python train.py --attn_scale=0.125 --parallel_block=false --init="uniform" --init_std_qkv=0.0442 --weight_decay=0.067 --batch_tokens=16384
Each number is 500 + 25 x the weight over the matrix's rms, rounded and kept within 0 to 999. Layers, rows and columns count from 0. Numbers have three digits each.

# v: layer 4 attention value, 128x128, rms 0.131, rows 83-127, columns 0-127
# o: layer 4 attention output (transposed), 128x128, rms 0.111, rows 83-127, columns 0-127
# up: layer 4 MLP up, 512x128, rms 0.136, rows 0-7, columns 0-127
# down: layer 4 MLP down (transposed), 512x128, rms 0.116, rows 0-6, columns 0-127
v83:512451502510516502472468493524504488496507516495504488521517523491498495471499514511485500491520484516484512506508553525474503538472506526442486503484533487473466505521484513515490517516459478492520483521461491484484505499505497514493452502480465500524527529483463484508520522525539507493470514479502523501517510525461519526511501505510503487458459507475477519521486489485508524500483
o83:493473507468474542502518509482517515515511530504524497472519484491518499514511505488496470504509513480537514482505522501481512506524489503511465500513488480501518509488493486507522510534508495513504524473504497493502539488478478508490485480527512480511522483553483499544554477489498513501502501515508517498497454500500455475502517478507478513502497504487505505497486490477481476483511
v84:496504515507498489481486512517518522500463517486539551445504486480488525464500504481524487503524482471490505516524508496492446521503481450524501510524507505498475507493505507518515496471493488508486519478476489503451478489520492483508502480487525549511470521473475490503491521522529498468522493526492553523508479486527492496506482481533498500500507526520501503485448475468492480502484
o84:497489464560499508499532497514469494485465503497531518528518509476536500514479521481488493449467514472505500528500514465470473508484522499506521528500493456490521497478484557493505483541503480477519485527462518486493528458520489513494496492499499502472482514504492482538528483490458495479487524506527502486507490497535490514493525537500527518526509467518492504524467526491522490519512
v85:516502515458512491491549489507487514470490491465489512499466505517461505476496471496468493489513489457518508501501513524528488488541515536495485476493480512494467500494519516476511494493477514449524538544468482501509491503492475499475485525519523500480491492485498488498532507497530513495502460486494528498489477507533494499493490493490539515518524493519480536490484510509488496493507
o85:498493504528502485517516459486497501500505521492506508498500496500465492539513514492505508505531489520504502530505511487455475502466465514502489484496518514489504490502507495475486500511486476517500497518484510468504514512493479504525470502470518484510495522498506493504507509509506492495520494518514513492485531478519509547488495494461483513481526496488504501492495457493532520515483
v86:468513535509481494535487491490516525465488502498520486465506483546516489507506515571478481496491532488519474506504484481506491468485509497503478531521512508508529523483529494485488484508538497518480486495492548510480514506465463484510513477499458499470479516478494524518500475495513510484518507516499506524465539523477499475495500473501490524490518508499509490521491513511526491474511
o86:530529448484519498493520521505499495527504498468474497502487493528517502471499532514523481489497491501479515490497454511489464495466470478523560502483529506507503529540533488497476485512482455468488521520525493507499504476474522517527464477494506488498511490484493467486512502492521486512496470498497514524532487515516488507498479464522507519519497503497493481498511499501501520521511
v87:460514503508508490517480521494510479495490488490493498461492521485500467472482489525453486458505526499464520525517478510522494497529508479475462507464488528491483517455486504502531515518491535507495493462503532526467477497541514486522471545489507495499493492510485491529490507520510511478512517516540506542549492522494520515476455474521493494466504536479469525495513507517515501492491
o87:510492515517465487528514502475488530515497506485528487520479535483502507511474483518535521515519511460500504488537493498513518440496514487506521541530502479494491505519500482487467491505462461510524493525508484483502506502488512494447511465509523514509532534511495524506520487454465487522509499492507494480505485471515521507516510495487498484512486520502495515521467499481487490473477
v88:497449495484490517494490511520484481487516522510504482495468494535488500516443463511516481555501484492507486503507519473470510482528506507496479486496511482469480480492477502491519466503545487522480483504518456502508494496504467519514500490499430503484494493489496499479473496491522494503473509495471507491521527470487485496504542511504530508479490471473508476499528513500477507506541
o88:521490512510503500468493489482459519510521470512512517498512493530491496518524497519477507528513535508512488466505502486494526503499498515522482508520524484504528525500486485520475477506519495502490495489496523513499490458502495497517514485479461454528495486485499506469473530518533486504526525486512470505476483508486487491537504494502505525492491467492501491484519476464507514486506
v89:502491548535463467530499509495535508525507471494494493527526482533535516493505506533501506513481507515544515457508513520495491519516512475470487485531528479502513496504489486511494505519422482508520475499513500504464511525510531478493470489485495506485497506499506496506502506516501496498490474523537485506485474491506495498490497492503502485468476515469505457482516531506492516483512
o89:519517498510497481491483495483482506497524504501511495498466485508514523474483511501515462527495509490517504525481473532509508505474502496486504506491481496508531532482496533513474544497515515480489458492516537480518535516522523534499474482488508468500503477528487526503527474532486490483524519470481495454487518484464486490503502465507529461521508500485481511507482510511495504504513
v90:475454527518488525491533509517490524529503526500500524484480477464497537487469509539486492530499495501478464472505511487509474493496518521516503493527503505492482516491493512480500519532483491531468485490453504486508514478496501488477513470511495488514503552502474510525526531487514516499483500494507512497488507487523481518478518514531497476482496507502481482501518469504504481497512
o90:497509460501505475483503513485520521526490533520483507512535494521526468482514501482485523516496500498481485521496533505502505517492490463495490504470482507500498508509493532509533476513500494513517552499506489495522506501500488510540498529475507474531479473513482517524510500480495480483480536496461473491505494501484509516482457512516500528486478475506524517490477509494454530515470
v91:508495509515508514469528518503540515529511571506493513486512511497478488495459506482524508533490492526451514483497500509489518491497498501483480515498477492474504482486478482508538469510521454493501510513519500531496474444504492519481502501507444499508490500504506499480484507517508516508516507505468529493501489498495497497522524499487487503487519464491533516539518509501504519481496
o91:500487507487507519508476528511502509489484514534478530473478508522501478513497506493471495495532505508513495495518491474472497498531497482506522525512489492498487509514487500512515489513540513494483482468497521500509505456481471491452502508464497508528501503493527505498511479482502488528535498501500506498490539481509501488488529523494523507515508493506488474468485509461484502476489
v92:477475485537470493522470498488517478488503523497520478559511493483560510501491509520494491519498540502520508490493462503494536487499522490484500482538499513501509511535516497541508501526496508490496498492483471453505491537486493489517477514528464488492529512505520527514486490539498533464492489514520508443518498502504514462505482508511463514497463522485489489470444491519516466496530
o92:460510494524481497500512462497478493525520482506524521478502454503540488494507478500456471502476482528458526508531497501506521558505469489490530514463471522516497504498505505498522501468499512541539502484536516483495507509511531504467499494499493494501510455517500448515507487497507487514498512469534540502522481504484526496492504463525502478500481518511517498469493479511499484479545
v93:489483500524503486490519516492530494520516502499532509479480522485495496481486477520480469505520467483497508499529510498480531460516513515467480529510495490495494478469503546521524468543477506474483526474530504487506523532534530530510509503497517511485526489495456525494503481514524507515479481491509530528494500489505498510497485504512510466496472494485496520480506502503509507540502
o93:504486512529506546499511502464500486522498500500521517489481506502502504483525496489502504490510492487502487488516529511482523487519494468503523501481506486534515477498504499500481505516497487455536474486519500483499504499511510526515504492528500468509493497519506477500465522521487501495504510495495517502498496495480516522495505507495515484483509457511475472482504501494493529485493
v94:507464490482499513498522513489528504479528524518465471526506507542525480560463503525513494492462461524511501491514485510467460534506502541526461508499524479501515488514531470483469507472510515485557513512514526473524504546498491515530468516515498504510519494498529482536466510538461464503479479517486516486499527487499485459538465479523526488480500454470513498508489502485455516531495
o94:469472512500507498511526525484491478504520494511488508520483483520500505488457509526453477484459537495507532492532480481514524507488482482506495510485545500523508518484513445520498517497495480466525528451519472474533492496474495511528484498530525538483464526512539528472485444493493524474512498457515491499490481524497487502493490502526506486499526534498522493523500492503492498505546
v95:490528465453470500516502518525476489516487503495479525503489507486526507481468526508449494533501538532476472528517487510509485501501498479500505493494473522500489499507476501565532498504519544529500477529504497522527477477505483488508520503485531520486488506483455451507494492500498516497506509500505484479478476521486496522498477505484451459515512475489500519516494479456495511486496
o95:525459476525514494540518512469507489506503478506493490516519481431507514512497540531512509452499473508497486495522524479512509492489504508505529525499456493488526484492510483474526488474511519516503509522499466508500500499475522495489486513486484510505525491501506529488510499517486514495498484502506475492523549477510495498493499481522470506493501498523503494507495505492442503493507
v96:522508503500504507494475484484519495515535504478476499513530493521518504506487497492521488525539507517509515486509522501503524491478509500496457523510488512486503484537535487499505532515481487508503514553475510497481521527516508516462461514493485460490514506475479489496467536496522506488495514495516549491490474498496475499476518512505503478537478491504474499477532499475501503467503
o96:510457473533489497512518494523503505469483516491512483488471494523518522491503498517468501487499492494508493499546517493503496529510521519493510493518479506504519514500522531493510523517469494491515531477484478493475483514506528502520485483443500493524499502493518529507495479480500502553489508526466488498493519500476493504517519480469464504469490500505503500502491491501508497491510
v97:499550501498518504508494521486521492508489480490450488508453492513499520505501487520506516513479481520498467500472500508489491482517449503444528504521520503516468512485502480467497526495472522491546472528517516503488471489494495479481528501478514474483502516516492512516515473524506491470496482492518480522503512513484509464479467492500513521497517544524471530510476516493512507475510
o97:479507493479518490481530420469499499484498504527494485522552496497484469529498517508536494499497512522498515505507480513525505496505499503464517482457476501494451507532537480465481503495505468493483529505480548522511543505449472496516472509465517527516510520512507486550485526464468494514515503493512474477491492531469505496483528487484494493517503516506481526522541515516467509501522
v98:534456490513465463521510421526488528481501467495518513515495459528527505506501535502503478514506501507552489480506479490512495529459527470493480493491509485525505496513518493500483550480515495477535500514495491492513507490496540462478531472478511500510474511470497507485484508505525509486495472518487501486506498502503498486503528480541493483508525489526535478509453496516510505468541
o98:494473477506495484485491495489489538498506527498443528502515480521507507489476495460462503499472486488519492533497533479515498473475511513519531488504495519465515492505479503524493575481466492512502541493502485499489497499509517520501458508531524464457508497472498507518488518479494508521512485516519514472501525524523460482485515460517509476518514462504518507461502524512525486529516
v99:497501483501500515485491493500493477508493483502510480468481496484506520506515518513462487494548510473544521509537539496487494491491522517491521504499516464492516511512495518509487533553473486476481553477494534535484492510497515480530477503517508461471489518457509484484528497465502506515493489471524495506536493520493504469483546513491507492498480466497504484487516538524505461480485
o99:534492483507502465485489502502532525472474505484512505466506487517498499465500489475508455504522508489516498522492476450506514494529524481520482477496513516520484483505532488518507498496494514531493545511514509483495486498510521487518520478480494485526539493480477498514505480518490488478505499541449493509496499495520492518515475470519504515518510504505490478534502509501520500503483
v100:520496493468505466526519499464492492501502522509487477487496526514482504493479482550494515490489495516484451514506498515537487515511511490530519493504495531482478461511504496515495508482494516501524505528469504518507489505483493515512496498534517525503483474499494508472477517495518493501502464494514517492491529520492496504513472530480516499479546499475512541479504503508496497488479
o100:502494458490491503519511495503490509491521451501454528519493504501507495508512482485510501520508518514501494496502510519474490494517472500476538487537482527501501505497509470535513507498514494486503484504503495485500500491487505489511475485490493486505502528523483514490494501482493505479520522512502484502514494487524496514494521514503464480504478519515511477541498499493516510510497
v101:462473491473492512555494499511503524509532534543499497469512499509500506487479490551486504523478493492507475495501464481444494468522511534485493486502520496467462507472446498501510465508561517504515471488521490469515502480494500524478505470501487494481512503500483495518536492517543487510484520548496488488507526503512506472461506487522496494479497470502493475493510504494520497513524
o101:499513520479508480483483509463477489506471506512488532533518497491475520473482493518472485528487495475492485509506491506532528486475509527480508528493542508527505488541542490497497458516490542467520513520517442524496505468472479513526487507479493467494497509521495489513518522527540480493522521527510505515468503518508501536473477516509485508473469491481518506494504514482461477497516
v102:508525481509514513470534471510470550498506520499525509505517506504429511519465514471546500515447501502499508527468522479476505532483527552577462492477508488488513511482496484466463485495531465524551525497499508465509511509489500482469519506488462500525481491523539502511511504472483505495481506484518476505489510507479518531503531488496532529494467516506521491485516516520491516508510
o102:468493510509493507451496530512507501488538520488502533502488521483469498519498496517540493528469514485508486503490521515509503496511464499540488497511529486509484532505440519504502476474473489503477496516494474511524489488519455461519502514501522473531479507474511503504520487481477496505526469505482500502473487539488465489515493504512503549435486542509499512494487480497534478536506
v103:502471490510508476518479484526543468489523493489490533518486508525519483480479531540497487485502511495506520506534501488495488499517509472515483514520511508493513536520512545504512528524517503509503509474500459497508464507508515507535495504501516483517505496476509499480487489543510471493488495536479535472536507509486509484492493496515509492505486501515443512511471520471558464494531
o103:497469509517489478505489489494495514517516484486518495521544497516501504489496471497494502462527492490482505498494491498484506522500526515472486513508499493540509491508476490505466497495496470493535507492489516507498474512520495548501482503483512515521498477525471514500523489478498506519533506517527496497521510517498468515529505473521504465507520481498517480493504506486484447487513
v104:532490493501497526512492504517513524493488499520480507506459481493475517490501489500486448491486498529488487495483490517531543468461480485481507510494507496513483465489465489512492524509496495455510496498526526520500534476490493485486465514477489511497492518512489527506475520507523498521509530464497494485496461483503512512506525497508498510505512505538491514509506490474520461485455
o104:481497498495485492498514492518510492502534513493487476489505500468481487502511518499478510516489488478498496504501501514529506478491554488518537508539462498493526476514547532523503497509489493504470535469482532463518499489528463502493516480492494500515492503493515466496512518484494490509488505523508503498521522518490503488484485495501504481505514512489502474493518487491494497503508
v105:500567511509500525490525485514531510509476495470547504517517473493502487498501521471502461478490489503508496482477470477472494498478537515556500498520506502504515521486500483484516503496540509510483537496502526504484499471511501469494497509502505506488474486531495528494528514497475531486518506476490518484499485497514493470499515509486517526510499514502507502492474467481525520485499
o105:481503496489507496515500512528506520446501516525528481485495485513520485500457504511490528485502496458500508527470484523486497536528498491521525521501524501499478493496513511514484485495475509491461520500494508522483526525486504477502529492499490494517476519475513476483514491531479515499495507498500484496523511512517483498507523489491486490479495479508484506460503487521521508519492
v106:509464540488513464484513491524500509517468490482502521502516522520492544507514528487515495505533505470537482497525508468528501515527484489524512462519493477490483519484488501512536513504500488517509500510440462456496506489520509498505502499501486498492500532478495522517469539512497511499504496491504481514499504471512473504498488512525504510487506487496503508513485501484504471487496
o106:528509504533527495495510500491477543475487477520517449504541502492478490524485501493494490507516487500506517496532501523478484521466492499500488479440487497479507521492459515510513517484514507511508515503496501500498494511510513523503531513516492501485499492504503490497504479492504490479501508510507513525492510519495479497500512497496498494501511450512512460508479501472514468529474
v107:483493483518554489491488545481502461513506463510504517486483523475500517484499494489522509504488487467476504485469468522500492531513440519510510509487461509469486490456503503499519494496497508494472493501491496493517483506499487507512502496496518498485492504500525495494513505471470498502510484472510467523497505479488491517508481535497519505480488530500541494519527540524498504522443
o107:485506503491517478472526506497508514490496475520512513508521515456493486485492517484517522498476487509520447497506490524490464489538487497513526478495536500504519547514489486486493504512488517492480485489505525501520481496521511507493535499502510534528505485502515469485487487539500506493520503479499483491491480490470485501521506519485492477524470534524518528505497490491486487498470
v108:508527495516503495484499504500495511516454481497519521491502497521496477468521533489499500519479458453484512562502537461476504523499500548533511487469517502524502487525478511492503479504507504503497533513455503460464493493500535492485490530523511506544488487498513474483489519503491506503497481478515517491502517519506508538509498546478523533488505523508489546513487493516496486488512
o108:503519489498527526505523475501519492481507499509559533509520514463493511499480479473511499481482498504513518522505500485487482497504495512533495475484484497512487537492431537496511484502485473511477516483504506516462485506504499479495514495478519453536503510506515503489496519487485464490525502497528463526541497479554488488494504503499472474496486499495517490501489503500494484513502
v109:508537508477498511543498531519509516501491518477467508516508515503484489454464517468462543485472483469507509479470507507552531518516498499503484534494483477524508493509486469488502497506487497500539464486511491501522500478476511479485505496487523504510485456510509494513536512502481510494508521504488489468496491516536505496493497508438494463499502505496482540527497491486500486503502
o109:464471489512483501505468514490493490498507524506492489514537505484481464513503490529541543513511482524474530512517471510485496534502509519505514509474457489512475496498474480499513523506480494515492502485504470529482508469539492473483486482496483511496506502519481523483488486505516496507505511476482485484520532529481534508477549503504488497518510510489492500516467493513495491502502
v110:480531521520474476509487499505537506502435497492535512446501494503487532476493484496479503521470509480494466504505498451462523497492517482479497508487527514446516493488494501513488471510530498517500536483526523530482497501500477464502504504463484502478508513502486480501513476527497510496503497505512509502511496519521513501488502474518502512464533479484510511496476509492542512516487
o110:499498473495516520494537496507504508509497469478527502503494483494542497501511480505503500493527509509500512492510514500518499479496492507517507526533503491540482522467511506521454510499520522501516500511499489527521520475499491499528503487501504489490508514457498460453515493483495498479495483493499503491487506511508492515465504518491490530487522488501458515460508477512509460473490
v111:447512526489521503450490500519493489506496472502524500515507510504539454525513510519493490508522512498502493540501501503529485502503482467487474512492509475500452504489458537522505515517497517519495504513502540515480516522519513470502497465496508494518497533557449490510489490539521523498475525474523524482483488513499500471475523501475505521460448518506493477518509504471499515473490
o111:536482524542514537480547530461464502484489511489512478486515469490505527527496535529481502483503468488505522515494505536493483495525517528499508504482481505501501505519501483487462515515491505478483487505488465488485497504533488494480486505475499479529509477489507477541524476484495526467497525460525519489497473528519517452508450490512495500548510501480501505477493497464485542490498
v112:498461497513523472521527514474520510476502508514469486474507530530477496514504492488487504527491455511493472494516496481497490514510483522478464493480482485489469483493513509503488489520485479487483511516471489477521511496496495507514481485513517486516498484494486487530514520515534501482483487517497511512521483493505468489483494510527527496473529507441466495476516470500507528508490
o112:508508514514490500490512479493529525504501487525503516493482502510472520504489471511481510493552507498485509505487526508483492490502528490512514506489498494497495531487497514498479491510481495501502493501535507506507498494486500514530475487529498483479477521515527516516514514502512522499494508515492500469478469493473514503476475490480481504496504493515507495511479490465493486477494
v113:498508491497459467497513510502476519521497489462519495532513503542523514493549522505507489486525545525497495498532524477482493469511495519500551497512481515502480491557505499496509529484498489513479485497509504508505506502509502505562510451496475480498490523496525529472498486526511485482483515518502499479487485532487484475494507504533481520513512518485525485482464497519502496478500
o113:500501515505561504510503496496493504494492474485495490450495493528499521534478463477504469481473487526501508506514509497486499524508503480482491507498513525505507479505534488489512506502502503483516514510508509508499525527540500506506529479509472515484517519481472518502499527484504542519504497520480472473489488502526526488477480492487521485489485491501513489500496509475486477517503
v114:483496479501498496496493504504474535454538508529460514517458518480462471493489510500545496511504495492504488477501493471466502482521525503518430509525470524466509502487491522515490472520549478499486532503504496528524495511487490519515518461500481538484528507489460509478515503512501506517497504477471514465506493540501479493502515478503464506519512497530500505483512460484500552485494
o114:523487499491502470510491508472540493464491479507509510486482477530465511512530515513448518493493510503498500509506513509498497521496463467518515511524525457528500507523505508487502498526511517501537475451485513513491468508524462502465469538499464454533464545512482505497490496508533501482517454497516520468490470503483506514509493483518482513489507485484515529489549524531504487504498
v115:475508527463487515530487548498514501504521532505481514462484478469518515460469512510483530509479499505493469481507504504478476475490493485512515551500504511511478464506501497465479528507499522490498473506528526510502468484514479515499490478486493527473502526487489522499516520465496496484504517523510477528492469482528531494487485460523480493516519512497510478522526483505510511495509
o115:507484512486488483510518525488513535517494511507482477520483489510503505525469501534514508458473524530501497491481472482502496473516483494487502490519490465528469489501529507505524483537484519479517503483497502536514530479496527489503502535463474473497513509504481503505509508512474466508474536481471502498504502498503483502496507522469490513514478505503503494492499492518493509511500
v116:480519486521510524483492463529486480496504505476547504529530520474498465510507473477504546504492510512504535514493520497487544532502512495509463493521468459507507535490498489476513484507471492489485507523462457466521504472489450474501459509503506487493511496543501496522496525501494499488530496516506512503498512499458517518507535510501511502531486480499490488488478494487534509500486
o116:535511476467488498503478509532490477486484509474532519512500514478477498505478500512508499493516500480505509480466520483513490521496526484514502509521451503494512503504476511493517532485514499508490453482534519453482526508490471516480507457502500521508485471474511485484489477513510521515503515485480522522496471538507518536505523480500475488472504500524516538522512458513481477571484
v117:517482490473506505476494509502491534499510532517491501460525524493457504488484486483538508526506491516480504485494522519492539491508508530484483502501507465462516513475480473492523466528529496526503479493528507521521527472491485542475477483463425510473498503473498490526468520505506515523526534493498498519517470481471475520508553499470512470463501486489518495538557518507496533501478
o117:541505501473501493471489545507494520525491511510510497471472496490504499500515499535480492531539497489524462484534501507489479482517477489524498505519504457466513486487505482489466498537513471533488473469519469504527493487485456487477524497517484428502481501492514505487506504481540507544513519507474506513479543514463496490468524493526531531536502484504488514498508500484507499510514
v118:492503454502494489502512510505505500460518487505532495507470519484472484544554477532490485500484480484477477514480492526509497502485521506546493472528545554496475498552472474509498498478480515467509517494473500488512487556479515494563496538524527472506497484546497502509532491483484507468506502473535447495505506534483524465471482479528509495474470532475501494478492471520510485494508
o118:509510503514519523478491482476534500497517471491492500499517516502494496545472414501510503501478499478513531502463521500560492552500468475528536482508517517502491498494526490506508458486444481488494462498525474468504491474497500523488463492496509505525547509519494486524522523499529534476447506534525471474487451508486515470527474514495511495476509564508497498488501502521538532491519
v119:495487484520503503460506507481501492525526494511481497510487470497512518508480472529536494499513490499503492527524489511520542498518442514497491515501490518508514527498513505519499511512487474495503468525520509492519486517519526496464481509502477478510474524490504500517480488462486465530482498512499481519489517488513465472503518491530484506507494496524533507525524495470506512510519
o119:483514518492522510513523514503517502487504502503467502470503520531487517484534508515474508510475500535490497506498504476521476474509531515506514510476485508503540483522466523463504502467512461503487511491472492476494523484510505523493504489494498516522501476507492493476481487525484507495513493494508524496491495496473478511479475503478517522482509483495498502509517528534469489488489
v120:483534521492484480496474452495514517505489468493526499557510504493515526502507517466525503484499539503508487508494500500515507494450500477480472487468509499511534496502504507477491509466474500499488510521501529525463495517490529470492505504477493505518504511523492490535490493495489518497510541498525501498474473519510536526514543500487475481540447470497505459514505523513490490495507
o120:517497481530450487536492528505511490495483533495491477484493512485549541489502512495466480501491494518503512506492501495517493548493504496478482452534491506505504546487481462497500528481473523495494499505469486484485520486507518519496510523489494506487482525497516497511521525502491497520513470507507495519479519492526503466498491498469508501502527518517487511483511481503507516463465
v121:470508490498530505491532503526478505462473508518456481492488498482479491525499490523506493501484494491470495508490493511536483494531539511503484485461512511529504479497504487515484508508503498454506513494488515520506472468488516498508488539496495514501476502511530504503494505483494492507520511469520479485517488489482499499505491473505497504495517525500534494511528513555483544474474
o121:495467479483496466485528493453512520499554487535490498502470505544482500523517506497523513502477502515496522514514486517500498472493483492525484514520503478465431503515504489506523517489527481554513464491501514489494503503474497522472521488513543485496518524464514496465514507515499486488482498523471478521508514450539524491517488491503496537504516545453511495508472523493497483507484
v122:495512530520517493508511527494505476482493501504495499497494473470525509465455498534480500495508480492460513489492508508498499474521524463470501480488546522519516513493527499521516450512492489516487522503500495505497505520518504479475504510504487510495526546482521485502470483487496483492519543467494482524497442504502500529524473479492520508479516494488517500526488503515525512512489
o122:505500512526487507518518492513497508516503506540516481508499515510547494532496516488533484493501502492512493464531493489517487502476455526523504525502483452519473468518486509497491494506531514479530497497521483501490495442475508547509505493487514511501458484485490474510494503519474522459500461466490506496526519502503499492508480445495508511522515509505519507511530499491479477475493
v123:493544506537491512501513508456532521522517491449545511499516499486512487464499485445492513491507496499471508514487508485479507513473496526529517497493508502473538505510510502472465455495507447519440508519465495423464479527526516528489506473519460486487506482497524517534506504507494531481532489508509502470499491487498479522511511479494523498499482504503498494510507511514523486528506
o123:516496495491501511477482520549490472467479496528547512486491487518502534506502478494522503485491522480535516498504481468493498562510448501523507497505521485528511503495486489486492477502494482490505501502521482506508532506489488461507492547498535526515495477522511491503505517512465504527473487506492518505473526516479513494479486512493521450502489493485501470494515476502496496503462
v124:482537512477489469475525473505489527512528467468447499495470491501488519518456468494497492508500501550500483488480481488543511497489436536526495522479482505483490477492488486516498541496467540470528470481502511498509505493492498480510506503544511510500506508526493544522530489464501511475499509528487440507493522480503515492493476512497529517518495507462498503526503496527523524524492
o124:507493549530484472516478509485499498501467472535481461485499495483481518554504523500537538494483489509489518497498495539505527484512468517513520500480486536473505499514528516500459521477477467511490529496506508495506502494492454528523512492515492470513496449502512490453478494481507520509515494532477485465509499507503506503490531526510478489483489531518483519535477502514497499502514
v125:492496489499476523499500486549516510512477509463499525494502480495499482487467522525533493508515494534531508476539549493491483510502493514519501520517486451517515503482506533496521534520517486534472501502517507496507536498486516466494519503529513528491528486473504508511464481495451519473499483527482489543495489497516495484494545501523509530489486462487535485487476466466508511516498
o125:532517482522507520486473533528523494512501481489490511506511484505527535474452512483477499506470510521489510477496528523483542505516522526501497522478479489510481491482531543485469489488508496487506501510497492490523505513493496487496512486484503493472480526463510502476504508516484497498510483499487514510499491515499504511527478479478501484514509451517534521511478496499464502519502
v126:518480492492531507493496501486528507463523492511495501505501520479470466510511491481525493480515486526482488507508480497540495511519525474492494485505470523499513497493497502524459505508522524511514511479512500468516486499506491511514500539508525529473476463535518477477478488501522516512514500500508506501508480515500519525467501510492482487538541518498486505457470451457522509468487
o126:481527494521483487506500491550490483514494481497493502509481495477518485526509486544525523508507470462534512475507532521471499470492538520498518534525499483459462460478492504488541511498468478513510505495500510495497494524509488532491483484510476507508501518511483539519497515518487515479495508491513504517475494497456491516515475494484498469498498511470493509476515519507528487473523
v127:521485490503476492484486510486502482517509476508535506468504518495492504503487472519485493526484518513497493525492453515474509520495523513507532453510511524511494504502490491513485476509525498513508477532482502442515509493510523522459478491477499456519497520517507520524530530499519512507477510462494445503498474480513503488493489507521465511470475494520502519466476506485502499519538
o127:448463505503497507537522532512498511495526494518522484487551495480466529476509507504493449534482510484497494515461528489499512476468508513493513528513495492478496488506484513504498498493519512491485524508533439494496515488473535478514507493493499538510522493518492486516507528494525520492525525486499517483481496464512514482488500499492522508474471523503515481470496479526522469479483
up0:477530446528527517509424448453506472522527514526542533503542512487491539500547481457531465471487536507520493504501494499519502506488507518469508458523451486506479484459485499537459463498496434461541513480518465516484489458539475553529489484502458535487480492486478504462520495510505475504513493522553501495488482494476520533535481518478515500504503526466477465488508491506501491486528
down0:534511511504510478523455506521522486462523491514504488520491563499465525495491514492473525537507459559528510509560497550475464523491458522510495508501487506503474538457529567526512485541473546503506546478495472517527483511477491512543587487489497503501537528497502502508504526515457505516478485477486519485510516480491523439493506503480493517485518499507509490486517542496478473503506
up1:480498469496461558495529477518491522464525495504520522510477543529514493468509511497485509505536486473467463496550487530545480470525499525501526496508529506440529504506501508462503494488489518506495493552465484527515535495449472552531533525500516506533478524488489506512529489526474457472515510486513540474473449508487489502476492478502488465521544456479479448477481534517494519478537
down1:543478526514550529527526509532486522492501462502525515518526505517506539524501488463502492497519519536484514495528502493481502523510490479498489519490513474488484502485510502481475465482482528474482483483483475493488509467462464559482498502504498526479516533513533511506504530519498520496508491494466505511494514540513462489606513512498467475478493498510519525498543513502439492517482
up2:470506534489538479518463522528490507492552486485499476492489491468503479503529506482494512485472532495511494487488515473475494523523485510547479487507555490556515480474518488545477490543514467507463500520480503523482484514509477515507503512469504487501494503521491479475528456462516506506456490515506498497486507493487491494471510527503487507506507484491532490513472540478464512497468
down2:494500508520514535534500518528518503503487498501511478507507507465504512531515508504480482491529493536525533504521461489475531489510493512494484499495502512499519490514497436508488486532479492520505519497470519479524494494498484479469502484511533487489527499504496519543509485456513503509511511535485526488502516552529524487583512478469454542512483497522505457507521473514509504520532
up3:536473489516512531509477512480503487522460487489533492524538558518495473449503492495522527492480490474472489506510513494521517545492494528461462563482509527450472526491516504522468536467487480496511465541520502467513494501513509491494480527461463516524536508517507471502496533465523464526503538513466438474572489505526497524460477507459471525460492460514523476484496459551473530493519
down3:468475473469498530499508488516459479512437484497523516502563513503523457525511471486483509476481542498503495468522508461516456527535475515493500485496498484521499503500504530482508485468512487504492514471458492520481546489536526487528502501455476506489461472477529490474494505486490461526497500513538470407499486499458461488435509490465489474523512463526477507488497458478504497512501
up4:503495525508487499527468522445505473508518502480507497517496508492514498518501504511514479465457525519533519533502477509519501498512500491494473474508510497514523483511510481493525514489503495541485522510509505493548480479484484484492508506513521496507529507489497484505514521493474511489515515496508526489504488524509462475490512541535508484499474445528525505491484490482497464498477
down4:536531503501494483469483475487476546492483505504533500510509504496457509518499522487522520487514540489510494519530507485511481476497503527496527486478498510504487497513496527482511484502500501496501506475533489526472535489490481543521501500525517516515509455489466521500501541508516509508500508539475482500483527536472504512496505477493519507485487507489468496512528514517506496477515
up5:480479468461485480506550494514467534469492469520513502452519530504543516490505481514503516508523491453542491487496530537478520525499530520535518522509497524455498460521490515484457457537470497459529484464471462518500517515505527506457543482480488512488543481526540478516481477487503479548455489518560460485500489495496507521509484501466527488510549482497487527514461471549415534478515
down5:483502494455478530466458485477478496493503493540477513519522506505497511490540517493486484472503459499504530480512492529473504500482524491513521465469512521553468486516468515528484482503467502517484477478513527503494506518513517482517467508518533515431528486510496521473486513494563522505509551515472444494534501532522527513524500558522513489546501505464461503508488502510494485487484
up6:500494496511470504529499462481519502540488492509487516442500535524502461487484518456516535493548488492514470494551498524473512492469519488515503446497499524498518477514554535514490471523561487488480470522526476535479518486501521497506473508501473553483503458513508511517480517504501506477477506500510511517502502478510523516495508495493508499480465506493457482501490504494486521479534
down6:524495463482517496498552477443513505549457481498502517479474491520527506484463490519513474452504500517522485519525487515504471478539488529463501503466474495505508505490490525555533460500460498559480521497494515525476497501496474483507504466515498504483498458558522483497473496471516511482523507514507523501487515483504492479509523524458522500462500535497520528511508469511487482436496
up7:483478485458520507489506477551503446491509505515508511498492491486543484505492548523515492484487521483520518479494492450498540527560506500526485477491495498460505505504480492498502516460474549520529529459515488524467485509529505490493500481422465502482501493512505508574524514492496520546512471490470512465518492520518490504537442472501531498531548455528501462499509523526502528511500